{"n_head": 14, "n_kv_head": 1, "rope_base": 54000.0, "init_std_o": 0.0}
Each number is 500 + 50 x the weight over its row's rms, rounded and kept within 0 to 999. Layers, rows and columns count from 0. Numbers have three digits each. The size before them is the row's rms in percent of the matrix's.

# q: layer 13 attention query, 448x224, rms 0.0726, rows 17-24,49-56,81-88,113-120,145-152,176-183,208-215,240-247,272-279,304-311,336-343,368-375,400-407,432-439, columns 112-223
# k: layer 13 attention key, 32x224, rms 0.0717, rows 16-23, columns 112-223
q176 118:482447497434604448598504555555371582534497478558514548468571411599512518533539444467537452482560558547597528535503522508500494592507540485399481462506552535540425565517459508483488501512512479447536569499561471489538537424476450426503596523429500541492536572546525552574617413584537563521576481515461529598438523448526500509482487528476
q208 132:500465410481627409581460476453442598540436489515516523526597489476561513598490475589539416422449545444520479566470470511558508549467439447503488466532583517481475483533500508432507450502433446492446485426506505476513535524556537482535564588427413498575566521547510536502530410591510463559493500530526565589456489479492483448544556573398
q240 144:505483502472636490578418489391455576500500544470481452470570456481512491521472488548526425448542531478474442539459484475629490549475479478483517460502558564525488473520469464541481429468430431442472454500483526484504554527498529547544587546463383429569491493504462530537577394641485546490490534576502565588440496506492462486588511552447
q272 124:474421464481515471493517536437426568560452523512551588510550451449554491559511505496586356466601531448483411579531472509492483482542472531512494447468569531506467518470568524566468524462389514594479520467551464553589538538553448508467549467499491601522494412489596559492574437508530473455504526507536540563439452391550558456511521469482
q304 103:448421498466566486579476536462427565559397495545558477520520441489478506570517508496523403473575555534406413522367486507550493569487425540566457544457582528555583587562468613481464468528474564398454461569519562544572507521536446480514559524464482528520547537562534547457592455602533475532510572527557538556477501459548466520454509501472
q336 144:504395503471538448571463500421441565557461524502479521449563436483501522545526500504491395445596550510493405515492459505554447568487498504484446408409564558541448490543438515500444497502472465509488489473532467572508564512482468454488552466462456504514501480476546535525561380546534524471523527542504509566379516443492495477521539529479
q368 120:474505488430627515543431522435382554572474526520470510448508524449414539576530581519504440474511548447560416538496457445568494531533493507484457465420556572580492482521478538444539387495426500438499483461469517507498562531461425445503530500479501490578590564528444497523613381590498519422507535596495539551439544469425493450525517526423
q400 119:436411473440524427534461537441428534580386514542513534580548425455469534612555465518518415482572527514476378550510503469503428532493525516470390431395535555486515494537490532508454456463417516488561508438542501520508509520498437490454516438417476558508532458488490547523540424531530508470549576568545477559387535465544477517499489494514
q432 160:492426476498605499568464534463420543539451495518511516492575470459544515570532523572552387465586566472505425529494483518591534526525465421530459444447548510527446522553473509523458483435473417447452518509559501486506573541542453573562613538476422521561541496489573500517581372574514471474470515555481566576488461475514523416547493535493
k16 072:435472511507526454550448446511489469491512431449498437453429514493400494487458633549461524564454585554350542475614625518486551524534446550527431506509449497453506544544435568495525423501451536505509521547530551410545486496515506374474565490489595531558584601479568495458548522442431464506503465553425449567600500463485470446533607495426
q17 083:438402515464500393520561516518518500488494542495432526515589531539547473500541486514406490567442544651546462550551511504427481507556460504496453500542454480490556541527467518545554505547451484491510587494531520510511581571561504529541498552572575407537502457508469486537543483522507483576468462534469558472506564473552509552463580533511
q49 091:447461442553553499513524605473498480437492510502526555522545521551493509571477547514606471380519483588553554573508517472511476482538510578505460431478550388475505461511537485498557526564459523512435493523477498483594489531527481417504505560544443561475578532541467493481550421524527511485509466492554577455331499498508462482447483559533
q81 085:416549536526535520609479544454504464443504582482493414471413460509457492505550454469515491499440583515486466441537442426506368544482569491417490528478523378527531452529489526558492494496422572492440473543525595510594478512516463425465559483487570507486504549520449517570462452493502543575479597442540531463478529507522460449474574516425
q113 084:514485430507496425514523554550582547492528587445541491544496445407428531459508464445437472464534521457623478468495410467470469505511485472493470460584486480594524478482544487526546504580441508509452508534572529566476459486565496485531506418480571528503499452467476550583599429467578556490503560527453547551428483537489403489453607526489
q145 096:504472537621484432475564544451468554435589541541496637499539497467601557519491419488539501453533532545558479481516540402434475564462494560460468489471477439427482470572533548496466489520498488467509432666523506518486503609572575452514469432516528510511483515506444561497460584480537571597521579445555475472525676556523461573489528452527
q177 102:418446518495482442496569497536563533502519559479460548551492443534562524478478544546525469509493483563503528459503585426454542540506508525503515477444510405453513449501543432641457500426452560487543495631549445559479527497536530494486478428552509529560504429426462509442392507496521448479490499420485506446458471489483410584525477443504
q209 087:473574514584518496466480537459479424507507533576457566520489487491469525456444516446560459442530479614535496487524530380436500561532522512456461445442458404526515426509530456487609411488476494508534429555552469502493493576545582478479459505453546535487538557519396493562535439430585503417521527411561424493423565451469448514551495485508
q241 077:451445488505573499454557509612523535487510506493520482537525435517494517560505493427524436460517442480556443601461550370502503448486535514490460443488618480509466466561552577527443455532431500413416471548544511551504432545519532469477524461427504574528550506596537465479486480555501561517429505468521492559413505427520501456481512499444
q273 096:477483528512491446437534547516498547478655531479471593509540480520488506425518522491596512480386474604598487473581521439426526496604485543418503514416478355401456475480574570639479569492470548544627474641520528546531514524484514459522466502512544550512524529438464566550406493464466516510506540432458503514421475441571414542478511422558
q305 091:458464489546511434479532553460483489487404494508441599569584496479586497447480534568561485536457462575512431577516522437569561449472452529429468439410516464453449417458475497509438503554529450538512503560514535581452535522504479484552448471468532498546508473514455389553473447496509506399436537481501531559431558471452486519528546428552
q337 086:508488548525503420452528601551519545541492532496517592446504552525473390471487508490612475492453443598524509550576548450407519481492541500505541555535431453407397487482480435570403525475410509463505455560452522495550411625576538453489422446553512525494460531520525550545437543472442519465489495513480443445460532413595429557470521517568
q369 083:483431458417478518491484523479476494569512527527447589521582502590544520554506432491496509503454435514573582443528377546436463513476481491502512494564562467480513518473529598385540550670435496464441484508508537567527550491454428414532479539479480567516459472560523491439422512516471637476574532513568522501399556405539430530556556440548
q401 093:493482448590501408506525505481466543436479496493499580524572498468584466428515518549508486480486454515549509475580562519490484434484448528475539511476453374439475433489545481466454541456443504527580579586407533607575545467548566537528438546474556486562508522469499486489508476540434592473514475510492507528494526403560448593438517444530
q433 099:441475557444537475492508544540480451445494580464552492525511508476417492446496508486575471412460467559532510467505562428504463514492523539546417510492479396508482490549525466487559482497418521400546418523504511553546481552595514469526526438610505466565573582528504543538375447451485465465463503460593492496432489512530388550494505478522
k17 182:542556536491282473438530522491506465521524391442532426580532532552528444457505543496443562581441442567489464528560500508416491535507477480493591605495434503510543534422462500455509565488542459541527493469504469474491437473483538444509436497614600461498474393504578513428509620391489463486515487483495426432586578510544542517392509538605
q18 096:492520545541502524587515537414545498493530414556525590422484504557468455447472492507565577542532447454383489543563593561551592479413491527480476548451450525491447618501503433505550542459512506433573466514558488556524595545596540528501523486566539400503559519454565584505469478545473443475450472556506500512529418577365450520558562450498
q50 110:484470488471510484510454564406535530506470379437536577459524481445527521594473513511524494494535511515499466402462444560492514528531501566552451538577466489509491527434466379554463624528565534422569455479508390518497563580488503555520520471530551536447486408492525551427525514433534496522486573452504548517592540495585410466432496544512
q82 106:558513539451564545473477536535455465491652485545498416455450461565404476539515564467574566491534516469477550530423520516534526505440519545461530491497628564534535515527484513548509508478551477498505435500479469426569469512447490547541494442483486493519530476576490516546526508490432605450464595508540502469499429553564564466485436605514
q114 085:516585600558490592586540465596539473467602548467523538547529655509500596544500416510479509524558485379550477431581537474484513444458460527514457557483462496406413477502494425573513479417573505498506480579476501404404482452482534467468481546527547542566464508508495499513496504439552464585482604534523475543576520536420446473486529435592
q146 121:485450518472523491478574466500462518494562430487421658468441439514539445534447397477464494559536435468534617479483526490477654480517523468464447483541458471518490558424472429619525569505482512413561447487450474598521509546489437562478478505546585484561520459441519506381473547489474427450438465408509512530475586542435475582540441513521
q178 099:524524544467505476433552466471444552557564511465482516430419401499492485509529477519514486524470476637496574481389485465524415519524586621499515572461449430514491554546476545437521563475543501501563466443526460565592458483493531559537445545546552487513374524443630519459470520374553565430514581605509488471430457508556468542508439587511
q210 120:571512533535498498497587578479547522450575405505434584486445546578486481545512511480478431538541537485502488427490551467544568527449499516480470533498523490554509526425446500551523475530525500372548450427466475552542532554477507529496431432460585504494432487500531518439487580432482501396494427458478450493527445397564463416549450551588
q242 096:430471548571521485532456493464530504533499524501427551489477428493521439475387526498541506428546452490609454535488495524509485480549488591495480586532521437585511521354506487433487522448499620509534458474478497510558566507483559506514552429574497458487489448423497496493535485458469450456498508557489548441605428484529410505381495538555
q274 124:507447553502482467405596454516564566531577390526486588479537475479538505494499507490493497510431442509474499452505456521483603467540562602437509476583431509506491557539406494534435593482542493486546467555489501534515442504483443590567526477512527495561509477514539556504452516458445499429529493421561445505468501462569435578442465577526
q306 092:550530469450465419481486495492491505485436476507509546519508475582349482540465452456468519556431485490501500560587403507445591538666507517464516511633440393575510456491494524555562545486554412505503547595470471495561496451494562467561428547527455479567478418527452531485435518454543494426406518520487457502508547435517504513521414502408
q338 083:454473554523548454487547460468506528468529441541460653445547478578514483458529517535499439464474518520507509456472502562510586471548549532432478479540508557600481544471474464468417588558510524524542449520563483548535502502466405576503499440514520474569529427543552537492539429502535522461465503486456532495542458561582427541457550633575
q370 102:536412515491486539550487417469552504433559424515572495424529439458476508527419491536547515519458478471501535551529527512488486506572492453483463535543463448548474543364408442546511544510471506585572433473466448567506537462571548516543562584476474468671539479490489495418513463574447433449397507559476542469455448473539461486508595535519
q402 121:491549596495526538568491487378533455515503407449581519390579460523497505480440533558534505436448491464542548487613485549490476522565504619435489535561418505418397498523354387419519536499500469520535469514486475557519492471547351552514453516565487428456489618516462561494487457437522499528372485503393449393485504539514422530467551534480
q434 119:538448523499540423483553487472552517526616411559432658495476502612474486522520518554489499543504533505547536469412498628560517534465555517464519510480575476576477519531495518539421569476549485473453399532553512529471465526387453504595565460499510494426432486499560496537505465466484538392424521470488475466541464511596476504445487478522
k18 120:508504521483567517558498529479514464468484427449543511454550494440536496529505403517528477431487490523462462511531492491496478521431494562362428504493466463544469508471560481508528435521538484463515560546500464573627525563522529657599565446559572519549576405517571579494480438546512464500524561487505393478534512496483383433548391448519
q19 092:415490510436530438497473433588515467524474485482468596483570440510513482533549491497435485531481472647505418575499435498502459557482445412518546475570558500565648568539517455506584500580413499495455541487537557491499453437529481521416412595607522553507456497536447466593532506542547535536519467507465486519367598543599560541465501529535
q51 092:513493528524523447473534581456509556490455584513532514571510556564552532439435514503530434513561477509497532541480497496547547547514512469443473483542584581468473402502521475428470461450463521534503547497513552464494449523454502551484541587401530559515603542525502554560488540534516511578602550544521533507369537554572516459487489446571
q83 098:459528580394550570478449494435455477472470507551518503424545513416476465563421519510527448465515573422458531469502434433496503544492533493531550524547644521544519489553556474509498518595386476538421535472522546492534427433480440531453543601463445585451505483581432486556564485467505492540552550473450425483476564487518479403506517498475
q115 087:583495461495526444491588511489616536482467497544530554492522488441395481518513474530464427448535511470572509514504432514530484538525467472494530502639570546607583427558558450481460487490556472460473418464521510556454482432482526566536470516529447517528578472522430440515497441504481497476505456520534553521440426527442471533473507530427
q147 100:614483533549491449485529514419392537441560575540468625461478486497540547586431507577425510580533493525487460485520505399556509580431459467489485533424432456440511465542563496559567500508516473478438458539536491505441506539522473454490435556530524478501527532489406532470504506487545499470489587490538470505445582551502463515477624429410
q179 094:411422493541550482451539531509527535475576570555459625536478471443584569475528443509437395470570513472419514468444561503438536486466513427551452529377538474484471474517500495578449535462364578501516426575541424577524490523532497471507512499491444513558536497459510553412452464510577467471428569450478546488517453530503440534506437395546
q211 104:467471460536533463475460508414450497558466545551427571465496507518577499508471591531523422526617485503415596462482470426487535617509508384569487418469543536570535492476491458434468435555428537486548446425501427547550531510465453509548473545511554455512523493452501452541531513448598499392530481499455428496568532505490468445564553438399
q243 089:597468461557555475528493544473517503463460575540578498484555514491550487556420506427523501435539553433502496644407479479500505521568536526513496463479519523545491402517483431459353463468533466510499456504574486466592494485495447523458544558443461566507536536555491555481483510552440587510522509510600476574414569541484490432468471435501
q275 136:531457462518444443436524605432445534435524589469458570599523453441588472494507540506477460505522429471518479516518516424443545531480477490495499518395509458427560451419581579570468585472454581543570564554536458629473452477541545468441443503485570564521484434453496497451426550449524504475482568444482431532494451468538512495477539363507
q307 107:523528418494525445449533551495481567436411491530433641544535557402596577479541511534543460600525418539515386497482500405520532491493513461426423546412498456495487395454513489508522483421488497506433516533499495524478492582568455538464463554505530510518534500466497501470485431509492474405505560435494523519432511446524436575436547448487
q339 100:554511484548434503427584601437392498479508576515485545623513549537617458512508507479490472529548431515505460486508529430439547527474503478532465525480510498523492469475502550621438569565497534524449500479573477507457413525593487376421445526548513513504442528568521526477529596431550537477507477457466464439549532525540549462479496417546
q371 105:580577565476549468506502565471477563583539462521476522506498436459445552494464540537458470497524495530403389485427432485587505576483533408661391471454589512513564548560526532383549451413422542462391426393495451503513472561527397508413479583503439514527528500480508520434537442496484493393518508546541487520402519431542514466497544516490
q403 129:522425405525445414461558593563451503453520565548482531689530499484576457479509505489475462533562439520421480563487571449496516505427545475527509487460480437536620463425593615529416559467438526559508535512513512493504456526532523473469427525468522575455482413511502491460453554497502551479529498475622485557492490413594561543442470422567
q435 097:555521482568504504462464484408434518479504584520455443457523518448561488537519507554539396492541478402467560558523512438526551534532456431531448530514542462495503518484470520483588526504431528448494542464541459649403463461523428392479520514544499505565451506536555514471419512488545510465501525510496376529460519519501458476545553382508
k19 097:498483489462560521406483577536539462514439514449511514519562487461527390522498469466448406583488506430612413532549411551446539475452410403504465427467560571605632592425469582554521521537508524540504571451540528522469510508488549524497396565497403538461488448543448532576487435596624501513474435517557512463469505548520461510422424498580
q20 081:497430467583566460550488518496512480490593346446474535392580535505568465385464547458503513502370481502583485503539491550477455507486497535507500432531567435552551569521485447559607493449476493531461401525521486510509520554460535595461520436506503560432498528478550525503544425481512509451530496461509565525476506519529552524524504496407
q52 101:385416448452521474546499512515551500546480387450565548428503469478500548501519497509394585428527451512488506452520493545413489450525518507497471441500462468570559308457481525539429512560475502508577571584445517437424594497462583486525502501515575476505479519423486484451465481600612511614570429494361532566540454487448441533604486485511
q84 104:390508436435567545549390512562510562542401369489590457526458492469456540554425476551488498389515447502517470450553534478560505547509411504482520487591485555566458480458516440590438448542491417434550451506493493438566564470492558534535492603442463490499462554495536435468490419475490587489511439471416525411481411472508457511533462586609
q116 083:512494556607480500572446431496529469425444571507481601533613423460524548414521492580518495504514421558518438420535564524558448544525448526557458494489590459495448530473583506399500456470483515454515535493510501472509545452512535483515534464441530546473439575504484478587378478505584462505566459526504577454423503416463553463579577496367
q148 106:489480561453515479503501426524532525386442492563543491411433543516534479464567552538458554521529434451499589452505458510540510376519424502534586485565402491454446453455458506523453461580605540498449417554466486528513540478455587566526534421456507453590570473408417490498509555542512485529486425474476505556540465532557526562457516533503
q180 103:494483442487536520554419573637558459443554507488627437516477541552458501531570575508477535519487482509537541495494555520494478443494537544494500504497450488509491433432483418522565482483509533547541521501540522425590599452495553448574463469441522532445498483496521477587499564500520582681513402519420482533575414465481576527557509568408
q212 130:476434456527507508477455511570467603441486386360454531422506532556517541493448468418536568491492483519531500421549486493421497514535417540555509469437461560506529447444481458486412509551478477470609522453482444534462545490545566508523490510398523548509484502560467526444505536493469544488494446487444406568541415385523483561637449525567
q244 117:460521497482512628478490519631562478522527532392612396487470541427480565491584562500421598520492459481492418525451455495478562439509534447438437470505452527509573456526495468508464481458498455471468626546461559447526506402451519508480387520455484572554634570503419468521435478440498466484516433422366512569496465491416494560549458446504
q276 096:508537534485531485491391447552500357463452501461488494398471495588484533577417488438460492502512577504537464457507505482628457479524511510489495437522490497477486327518456552483571424544572401445517508532461546464512562453503519478547469491477452488506494486508326520526450507516477492530485484474416491469509459577474544508643461509565
q308 096:469524422426542448478519422541558418346522524498574568497535508512453515514496515400508544507472468549534511433534565466518484444577457496494542393608534424503432467526502468601532457539556388491515441592520569436486496385528542472527439468454475495520424562537445460609481493474498489590537419476492460466455456536426521446542564510568
q340 075:437514528443531496560502431544567475418593457432528544531498551470532558560483501491445525471502497470588478482538564539538458478552389540504509495506533388511435353513596465548500487475530490561576521579458548503505582407480522532498435542361458537523522565470442378519501450455508539563468509472465563534557470479418494499577506500483
q372 102:484514484478580575559557472542494520470510416545581422463481590440434558565456506475482446459434534426477516435454503460567465509486557497480452484533445515547418530459430484526453442459423503478445497442482458470513577492392536573459529554558467424555490501482572468544568440550517398513484488567462581480578425461423516523558528534455
q404 106:496521480554584564506427445513557470567525530508453578435550554473496503485541559590447509464476542461543530556518516610652415421468442483474503454460565520513409431514452501484532455519519445480500499510407570487544585436515522555542552531488520475549525626424403447538542397559500554561507409481429561509510490555557445452537554502456
q436 133:466523464441524579482455483567492502488539494403468473456462532491498588570453509505511570479481405513558434411543591489499456532535539518470484534474448501476535408508474490499451490451474459557619539526488524455472612421406544514472376496421529541492474526457373445566476495479504538594501498469439463533509494517382516487584455509496
k20 111:593445507521527414559461431521505498439595433478471554465510588465424532530433444532563456534478546414498596511545603481545428555555466508465479549520541380388452545483414406471578509481459516464501452568556528466540517398441519437485572553523519482536504491526537470579481509549556483507528481469571524458558521439523521556510524517442
q21 087:591487413588480537479505528487431442556469456504556435515504507535453521541548371438504589505472504571439482494436559545512472502358575514505531514515534566566446529456524536502529556485514505480456458460508543471596492477578493516520548414486490517398620528514579547419540523534535474524422547483609550533548427595552501529484513523499
q53 111:456521490495495439520531506530500368462502413567566562526515564507465487608446446437513518485464632540511499421536486461426535493519541523541410493476461444491501510426454504483552538442619437579563564493538455423431528493542529494548446466540434526372523473548429508584466499492389493530488494393499460490597454520388447578488426505508
q85 100:505492539586516529441453480581424488516541437505564413467548517514528507463405484488489528341499567484475477506498552564427478591484440463563402451565536513526500583503530507538573478494594451519506437507498485399609508526521450483453540433555453545466479497515541465490566496462519533433552563495536529525551500576443547492557462505535
q117 091:536523510466478526560543528577497561509487496496513483487510513442452467507533421482501486501504487506450460457490487594392516455453440450501511489516495565519461506527473527377483502412500575537507502499568504492490571387531636477596488625514554448446478530486580535401494531509576566510475567488483505550553488398532501424484543506545
q149 103:504466572479496493460514561481465441525491479479475593590505507519415458450408498443457590485594553567609503519396513466533529511420557596549479511457471496495461603501469516588555519401506453511551468556547433534596434481455455525470481594520505500423544529346466446511421495467460485450418524466481489441479510541461499577538430411562
q181 100:581570523483464530481427512490430453536413441553487504526541492527422423563490507524534534572539465549481491469514479419622537530587501562490448419546537491436495501552618516399548448508605481585436543543506487429569412581527478454447473451557558528422498499517518500544519514436402450554523563539533399500485549454452427437564446527564
q213 145:503537576503470472434575502502477490436458469526511558537536544525534475532539488521443547426449556488508504483503535437424636518442522529462438473493512460367517598526480504532576525402593510499463573476501442494505434442599508513520473461462457578448576531577423423491491545420414458459459492485530458416602490506467407560530410485489
q245 110:468509587439479460441505408480440513544558468436477584492512525533407431507528470486460507490600546524515542559574502430491536445479527460483468594494488429556505589474539438573549484597552430524555576510457432459520501544546539452546538458568443506489480414523456508511554476494532455548488454553467494491525466585489533491497478584428
q277 099:483515479524533524482465439529521449530558480622548475435432587560515473547434466479542532475509617515483463462498484512482582487489490467512504483538486529473423574533492482412584524473586397506542421558504425396500463553483394524537439569498409447441562558551469464496540514499494482483424568460560557462542450552541525463550429487577
q309 112:531514518458481514467469455543487404457523511460550379476474538460418458520519498434490580426470548407507564543556418535497449340558542532555564540622545565591461510540530498455468520534527470601453505551467517424594473457426508469489555449455482520485459432521528579546473534481531525564536492598500569492474483545487536466558431480482
q341 077:420487519532500458521481478504501445528445539570390532539518500490465463602500464453537518505598566578542536440531501491668521468530466544503544413532596510608477525505529495400532488547450388515557531423514447520494503478415550495523546475469553493457550460552572542572426508546511463545471492519450510651590481487501515426528453462519
q373 105:522519561494514551488532424481488459521413429482626401457492545446491544570431493580494634530495558413499472544508517539576372416518511516477512655541445588544392551470408502518436491483543521522512514483437491408488539475447507545542593497525411508526505498503533506443483448544557443602438528554447539467522405553504466461508477528552
q405 114:515502537519536528564490470435560455558535486499560505381509539424520514546432493495475544385433545466585523496550465535550448461528536615430515557515486495448390516529500448471528440452544451467530488584439486519493575528456432534553556503579481356478506623483479564532525456532551472597438587503451511474601510553477502471487429518498
q437 108:426529522471475427437569434629517461505591467550509580536496589524535485493484459515498494491485555548567493538561541462456544491481508511531471428509493500451494547460564389549473532440588449677472545521500388422527549482512463503547453545483443464415557485493456526488469542440488434501363473488521529514591462500507561559544440409442
k21 105:608417445531628517491450482525469518426434515561530454476503531459461495431538422484524465449534454423473480520454485558560475464480495496456548554455482612460456393459556562522517636474556603421475416526527573494528460424442476470489515467519507529498541467495589409445534490501445514542456551532481490525508477421577506477458515575569
q22 088:491442566518499484367472501557539538554517470401500536550496519614500478465565385446468495496458465475531494526487525520551494458473550591543515463474480486495541470484462549489435492521413523454445454486524534524575474497491504502509577478492555486527474480519547550451413498494440602506445375508584483477505547502501559485456464438492
q54 116:460486550539475475479458457385485509479542412513446492463468461488515535484495521554471526629618435538418528577513574531541545471492542489477459554460493435356479531420489480610473487424429528521551520418495405589602477536563489604468525422504429524518505545447595488457462486523391392486485505522512535614430398478454425550606533442505
q86 112:486476389505444455500508430489503480548492398419636512493502550493501501443451607516380499485494532464498442514533479601459416469514520492552551508520406463394488454506510461573525497442513535621516513511566611501481522527542450562529521457469547415509440514535588526423522446479536448547464445526502580412481413505531470518532500512562
q118 091:483479544418487517557458471506552493496496536419472452502440558513563439517522483432473485499526547506500532516518530475462531464488526576466496489491432484532413413464502411526448619552379589543559533541574532515580563468674547469536528491473607528494392441485636539448450502486527587526491468484492479577484591387596496566495487438511
q150 114:507498476420520531561559454611492532551636477525512504562532488550454368391519436491491558556423486472565491482479564503530511489450495481550478532472458451433495547455504498561472483485429539462528470508425451522552508594487540525553510529524505467534581514412451572493575490538468402565495561535496580482420414536421440519474508420506
q182 100:495575508512514544587493477549532418579582437484535443634547479578508446545579490537498528499463529473509483486429512579525398492407537547527465517383460559574464495405461552429526562492539501560521445481377522447592512522516543542508494545504489514499521508482525495597574492525448590489577482546568580525482473489511518478488457498424
q214 121:421530537551479494520433468589436518549517467495540567498521507538542409548432565534475540522483447581491468498530559540450585468494492534498476525526365478495531506536400489589572512404453521519484532432563468540533439492532460548472532526513546564523533459475517553490586511413496425490515487412425519539552492479594583574518579472633
q246 117:512514493438516581531346476462467541575510533476504512528448494518455482406453443463445553596594461386425572535518502544632520476530545498485563526513509558476462422521518467478461532453478451522522477479526479553483492478450554547510527545462441562548490547498475536524499541489457466434514458441481464497493477535610526524566532552621
q278 095:413532390438532501554470421524483496598608382528597485497482505505587536582457511600488471551539525429526516497561541517493476534545494462532477575500415489397432403441491560490490523448404520519526397529430512471467491584497495461564519515571463501494502545423583506531515440560519459539457493457453531590464527505569482580491590519579
q310 106:482557505521469441478553448505521482499561481516353498530560523603517477495549346521515529551484480500505604459545621521496616531543518498505460505479556497491435654494468467526475499519488510497591433425497376521464623480524418500516491445527493457508441474485507489497452555442461510436591406495497498506562520445338542498429535442419
q342 083:524504574458482558494460517505534473568591550498519605518505474487478513450488498512402468632479425482470542572531533472609447482536478466496419548476564437399565437548502518543512498456456469590502528419518461522488484526470520509494466579477475537537404543469526480531537573518455489471521465440522473538420548431499564504485574390492
q374 100:464477450458550516594490497487463469433506540451565407524534448471474412446518479483462503501435426523473482477542517496482402516491512454495474544472496500453430504512605527474413543487425558580480491532483483474481594472526439505487530535606421493552552469365498521488630434510508349573467596560470607551506462537463485465561576450470
q406 082:548540436413553534455476390535482468540386420497525587438539561409485543505544472531436567425424541401577491510475514502539447477461429446495457562481557555369402486499476552461483493577476476465512436518479507488514598432477486459549531532511475444507448498492409492562567554550469438586508459503491543533535540525544525473474475423500
q438 132:469496461545475489552505462544538572533596434519547507484459554525523462492463479600451471598587523370436534501492610581537558450511467440575492508428529498389490508501545446601455462370457420570422484503552452498480456475507507554541491581511478437472428520518529549502501483499486475499415430386478534602497512590521496528546561480490
k22 109:491513399556445483520602488532469508537593475447468460466497498466429486548543530485484534448517496540498466490513492480470529553420550558500482541475572518538521597469510517481450487561504532440447473527502527534571565508468482390514462506440538569516498497464623504563423423555504528531521535543547529470404512399496469488532526490408
q23 114:449452589533525483580497418520631488536591454478443531448530458577447393479458538519458507463444476520490510428557519560514522457580527508479491472489546497554449619522463463521512450490452505450482450452507484524462519463447431575535490578505521422478483525465551532613548462566520512488568524510456484545508492511536503510524466488459
q55 108:418511432537498427487495555541567445455505533503465544420522558464632463425469561469536469503555486475476511547531423569367467442467526442514475455461465365498526570472486475578489462489534594517571515573598470454516574560600464517527559461609441461424498472530451481427562496516499442573580491481512500444551444397502478531462481489575
q87 102:465571395520528487538530452433623443524523503495480488415543419463493518476474497507438475439486549479489539582547519522494491538539509476470407512551465511538533528486476460433553439545487573537514470518509476458537565479563456481491579514546480434485513558494455483562561395502597461528537530500425579513535410475396382512505514506455
q119 099:443519596601552535501481426531607476472510446498571539524632494527530509593464495533538410511476516502511535463508519518485538512460473403527466499538566533416488550593510416527507447490517526465523426522488490520510528459480495551559446542481496471545456489507476585481482426569568418528500467516507499482454516549405510607623466501485
q151 113:386517427526541457526594505613549483473539514538448472500556485471579457418461421464520414515450508461521517443503496556422517504449522531549389486464453414385560563494525500527536462429484528452496563516522491570506536452607488488535487513504526474576453531594460472531465494471410516462468501461514509543516537454518517555524515505502
q183 104:388437395499532475635492448443600525515566553480409528501470471495552487448479577561449470513517533491381562545430513534580499416572499522456479471468467527519556421404391491558490479451410547523451434485484596565454521524530507577527537441535544419571401551466524532528530428566548436455469519504506484528440443359420516471500566560494
q215 108:455463512591540461588504462518532452480510471402469521471591475523520548394486480470498482461486469501511466601497514549481498519503593478504487453494453501569408550532430485496463387603490490504503465526535518540485545520561494544555521503510494532461491547494497518520540455529544524500538418527576590486533402447516442567547440552536
q247 098:399457459441578487503493437516556499488560487477498497453550500437546518437519548503486373535478529515483456524486477559430553467507504423472431468464482455488518544473449467534522465522453571493526485587619520566518573446464491465530507564542438473594552470452415434533532470535444499502504430456527543487432518463449435522402500518530
q279 124:424458420416492416494585562528617512471501487484533477533537562447646509442461495492567451516562535514428438504518510556428491484429552547540485539506428421408487534450493554617471519372525554504570502576521505573553525585503575523535506469477533544540481501519483503495471516492469565478487507438533550498520421402610525567476498573618
q311 105:452463354532503507519457592593454496431559564469405518588485393536507472527527585546545476569430495580490411453502467486420542481460552455465455426411553418483527481522512470598481485478540527506502487516463473579472526496532467461475441550483511471550485428552503403441497508503524522465496619404473441530503490453464540516366569494492
q343 094:431467438525508462532633607528619486470563553511489553551584554443565473459466557430604432539486495507536465530524500591419508400454470481478450521581452394511463532374536501525537498387473519506512516549555484579518505597467503464517464459406487462571504416505446455531495480550508435523528445414467524538515486421522514555414567492570
q375 116:462515444474517388480482444584613492571584490490437609555571440563603429470534390505486439463446467446538569477600539591414519515520453531420544400563493447486525466459489493561555511595533456534464512516562514544539534396457433456570524544490562530587450559529556488532440515494514563497549494443451534560491472493464523522544543503496
q407 094:443487418476528533560513534515492451381444459473471476603486541478557574501475551468581457459509527541466464502494561506452527460483499556444505501523436427453435494463475546486538498401524457575528524539523458590555574536551586457477489511444539554553490477588460432567470516545463479495536484471549442593451491390532560580484538513623
q439 119:412446384477527375571529494530540492439500486454512495444593532540566501486546522525529451489517508551445464586512472578494529439482517522508467463458558486500503629486480549598417452511490513424514465564586480548595512541532551496579602528543453504510564485460508525496625459467493466508510482521519507540560378451499439552438526505473
k23 114:447451612474510588456484501571484511536562429507579416541481481414529427522610597446561454530478544530445588448574555500478525453568528456431546504425459475527468491452475500469484447472499497478529493563484488518518579461452512516513405504406515455566412478491531546475391524564551424487500445488449432432511510496456531555586477501578
q24 082:440444470540515481595429520503547517536482427481497524529545492470482554530563516525510533420569528474567470545527484540539541505595530504446428492383457529458440550474573501576386463448487448525585439509531464581561565463569547490459533492524450520498526535422539447518488447420609489440464543574456579510530486557508463489500478538454
q56 099:438499413532475490594479580534552499432522528427613443477494519528527509501402526479391510438484527514495477567529456508476503561541490665511468568464353566589509465437487467460497496488454481569505537524498462528585499461529581577489487643514449537557455532418492522382535453479505535554638549478488488435537362571527506469530578501516
q88 099:543514531495557534564513483404479504474546478501632484402578529424493476425491566444425521463509568444533498511578464564443422590485508538494538537568478485555486521480544481448565549426538519524505533501482473452609488484480354680473498572563474437528512556466442527537531410512481468506545544514468588446417425454612440556466523533528
q120 089:421434466534504533521506538393530524534452546464492455473537423503482501455502507532525486475557559475528458398547462522456445490494460538406438555497418520446401482454457522510449493456411513507556479539438470555445530372525594433552520544434549458495525547440560568517458497505605452516547478469543524508505510572455480528515508412462
q152 097:559471543520531450549595617459545560396547439465544471526554455489518524480455496516487507472597537536493525559398566480529563548375429519588488544443441566510436602534551391426457517540524494440503463444568432515533545522440488564509497524522447558509524472553404440468530483534530504532611411485528574502413442541416486543547523503470